Each number is 500 + 25 x the weight over its row's rms, rounded and kept within 0 to 999. Layers, rows and columns count from 0. Numbers have three digits each. The size before them is the row's rms in percent of the matrix's.

# layer 3 MLP down (transposed), 704x256, rms 0.123, rows 168-171, columns 0-255
106:445486534534484501494473517517459507515532502532494513459522461458540507510533464508481482545499494515439470510435508511499514499549524518515481550527463498485527523479501549520541454490508492481469492549498502533506501503527527490516503484486475520490561510504503524508473484524468521494495530545476530514486440494530495484519493439487517507521503514489536499506515503499531500496494498455490477461518468483473514464508454512529516473488487495514501524473515508488504507520476549499518492484515504517475501497534476505533510541500487495524549493457455524505480497515532446480481491523513506497535448536504529517493498481509487506466493526514547518451497457480456526522510483461487462476532515485526508504525509512495505526536481539493482498444516527524482491520537493
094:509485438481517470494458526488510465521472446495517476544474493492479468515486525460457540498516518454492516506470486496517498467493529511495519482546520499507535498520482517478497517517475523457486528494518510497440504486510541470534481508500513546481553451518466519529535507493498481484512467487523488481541456493508498488483552473504481498485517455487476510542520487514539466527513488516507417490539493512489539470545503507490487506508481507477513512477516503477475452522456460574513558478483499467517489488465483484521497533478507474508502544454511545515482470497443466513518519491506483495490522498499498509471512491479513524486522515505506475516468499512532507520480499550483505523552525519520493491546531511516513512531517499498501525479508534485481505520516510
102:497474476525500476485481493480513479519499502504524530525494502466489509534496548518452578475491470487499507511500509473442455506492510519521493477506527480508540482477487493483513520521507549506500524527501480546521547495502495529500462503507525486448531494482538493507489451513517505510481464479460483483500483559480542493520510536493500436464505471499481456477479496514522485469495516529516487514495491528484492513481488451475488457521464454543501484516504525517489486453513485494498504496508535475491515527528467428504508461522502536499511510538489481501496538488538475457495497447529489523484523500528497505477485486450505479461503509454489496480538471503500521525441544495499517512524507485481481482548543501518473530522554504498518501469498518510558494483511523
097:495474545501493512473536498506533476521483513495477536540525507497539509529532458528499530527496492485517495472482516479478442495475478476496499495473501479510545509508510502495527523523517444478501484528540499519476508500542459506486488519479476466518514521541501486496486497512505499467497501515498494486537509476495492512540489474500489502499502461525470534506521463476482531532487519489524515485503451490580523489520498504500516483470479507495530491486524514524502475510487508507479546483507515509513523486485504529488433484536469505450479535485491527565495447499512534528460459502487489492483472526540506464522493523503496477462498542486456508487527463460559437508516533535518514523480509453521505536532484490561451516455484522488486491518502498512515532458539513
# layer 3 MLP gate, 704x256, rms 0.14, rows 169-172, columns 0-255
099:483515463517514499516502500509517485474486536497523466522475492437516489500507563525509524458505492499477486500495503465466534547509496534527481517510484523505464563489496517454501499522568559490495497515459497499463522516512516522540506508527541484490494474521531494551510499529484557517515489482488512492521486483497453501496503470505495486521495475524506506506482508528483490506452487457530484482527505489512475509482459500472529518511509501522523567500490502521514512522528473490496509531512495525505536462525451526507535537528474490501474573489475491536514470497534452527511516535471453476505513547467492462508458460498463513477500518512502500520512527461507510501533482510515487461504481520521527496505480453575470452480493497503509492472492504492502518482471469
100:503574502512469502476537508501487473489512499488507473534475475529513483482465493492524499541525525497471505502495471543497490500553499474497532525457526476478472498516489487491554518510518493473523485466478517469551510469505501475497546488508521506490425475518496465509560495530488506493561535494493493498508488458509482494488531504485507570483511480535486468498497488472497539489466503512491504511473511488497511483506478494489551541523483499515493495480494456455478445490512500530482461501492495514517488531436479455497551535514506486440486541528496496515505479475507511518495497553489528515509509517512479503471462530509442523517495487498485472528487565530509492497503544531539509499487474463521493505524497517521490487455483509561492489499504518513487509448499479
089:520496482475499490511491514483562516501520496448506493538494462468510508525526538514533505509499453471496527517486462495470533469514526507474546539456487486497509478501513499469469509483505533509510518506493517497500535485545512490487480459501473522499527526519503512492521525521569516460492454517493449494507545501449474434510447462516502509476525521494564487496473467484501497491526500519471533480538495525509513499510546519498510472518525470507498509499512484537488479494534487501537515489510471460541476452529500495472505471469474486477496463490518547482504469482545488478503488522468508485496482489529481511496496523505447505478513488492468503505521493517518513541496500519487508483503548455506533498560449491465527496466521560513495504462485521458541517476518521
097:528494475468487505488470533476482491467464503456514489531508486494519511484484507529499478485528551535518513520520517508516496468467516501522460555517505493447503470475537508504493485480506513496488484495513538480537527533524531498552515497529472495462484464512497487529519471487498522526480514482526548508507508524524508480493507541477506474555459531529477517448500560496510523525475505486522513503491494505487483520518517533498496503480525453529458515512499509520497488495512531481529484455508530521454508473473507449516525520518496467422529473540469493466535517562444489481531492503486510545484463498521459480511541541518500492526504522516469462482487484488475554519491519491482511486491498497539480507455497521499487476517516552501515524529515516542456508505493515
# layer 3 MLP up, 704x256, rms 0.142, rows 169-171, columns 0-255
100:464523490526511497481477532464526500464514481530521517506511471535512518499519517504528503510507495507482505489506476467474475504513528465532466473434539518487479519496473470463469507479498478487497447503507503505500515512513498485484519470462504520534509494526503497532538505512473471487491508476445521489498488458468539512463525529528531499495511475510534458456494477492500497534488509488505538512495514553508485527525513455527488492502500475527458458539516473503477525498467487440484492514528527519521546484549451479483459527487486522519515450431536484501522544507579516533527478487487502526483497501499478491509476480450513518490473504502458522446485532476470501502523488500470506534476503508519498479530474467523482483499454536486471504521477473473495519489477456
095:529456526501500503491466501468506474457477473501520469451472555499481572482492487531501479497473507487537504497514513503490507500482497497487474502496516528510487530518479523482466454449521489504532516530488555475497502482459471493497520508481514514494521495499479506529505547489526482525465531504517519502517485526526483469523514539458507467518457493475499523540524497488442496557515473499497461526497541472497501525536532500489504518474475477497512493536473482542499520573478537501514492487508537445475497499505516526474511477503519526503500507499479475495481494483511497551545486527481509470463461477462546486528523508493449523511522458476514547491522493546502494494510476555479452473488471534480463509513545504493462540521504529493524499526534494525497489514504484
106:502525487501487510503493506441496528432529505476496417491533501466502481446462507453517522499495471494486514505469517515493526457508449474480501539504473503480452511517510497513484488488491502554468525466479502494513458483498482463439509505490501493508494463501482483483483521525548500496475473437523496499501526554520539495519558473518501522472511526499500479557468495498479441481528493494461513491502458537475472536505517503554501492500517486555473475504528465509500520519495505499523453481473505477481501517485549493552539480490525496520503473506517495503502478507536494475505483482539511491510516469519484507514472529483458485506494525510488506497482513488479507538483468467471502498496500454480507529482522471500517477516484495514490465478520512439465522510474538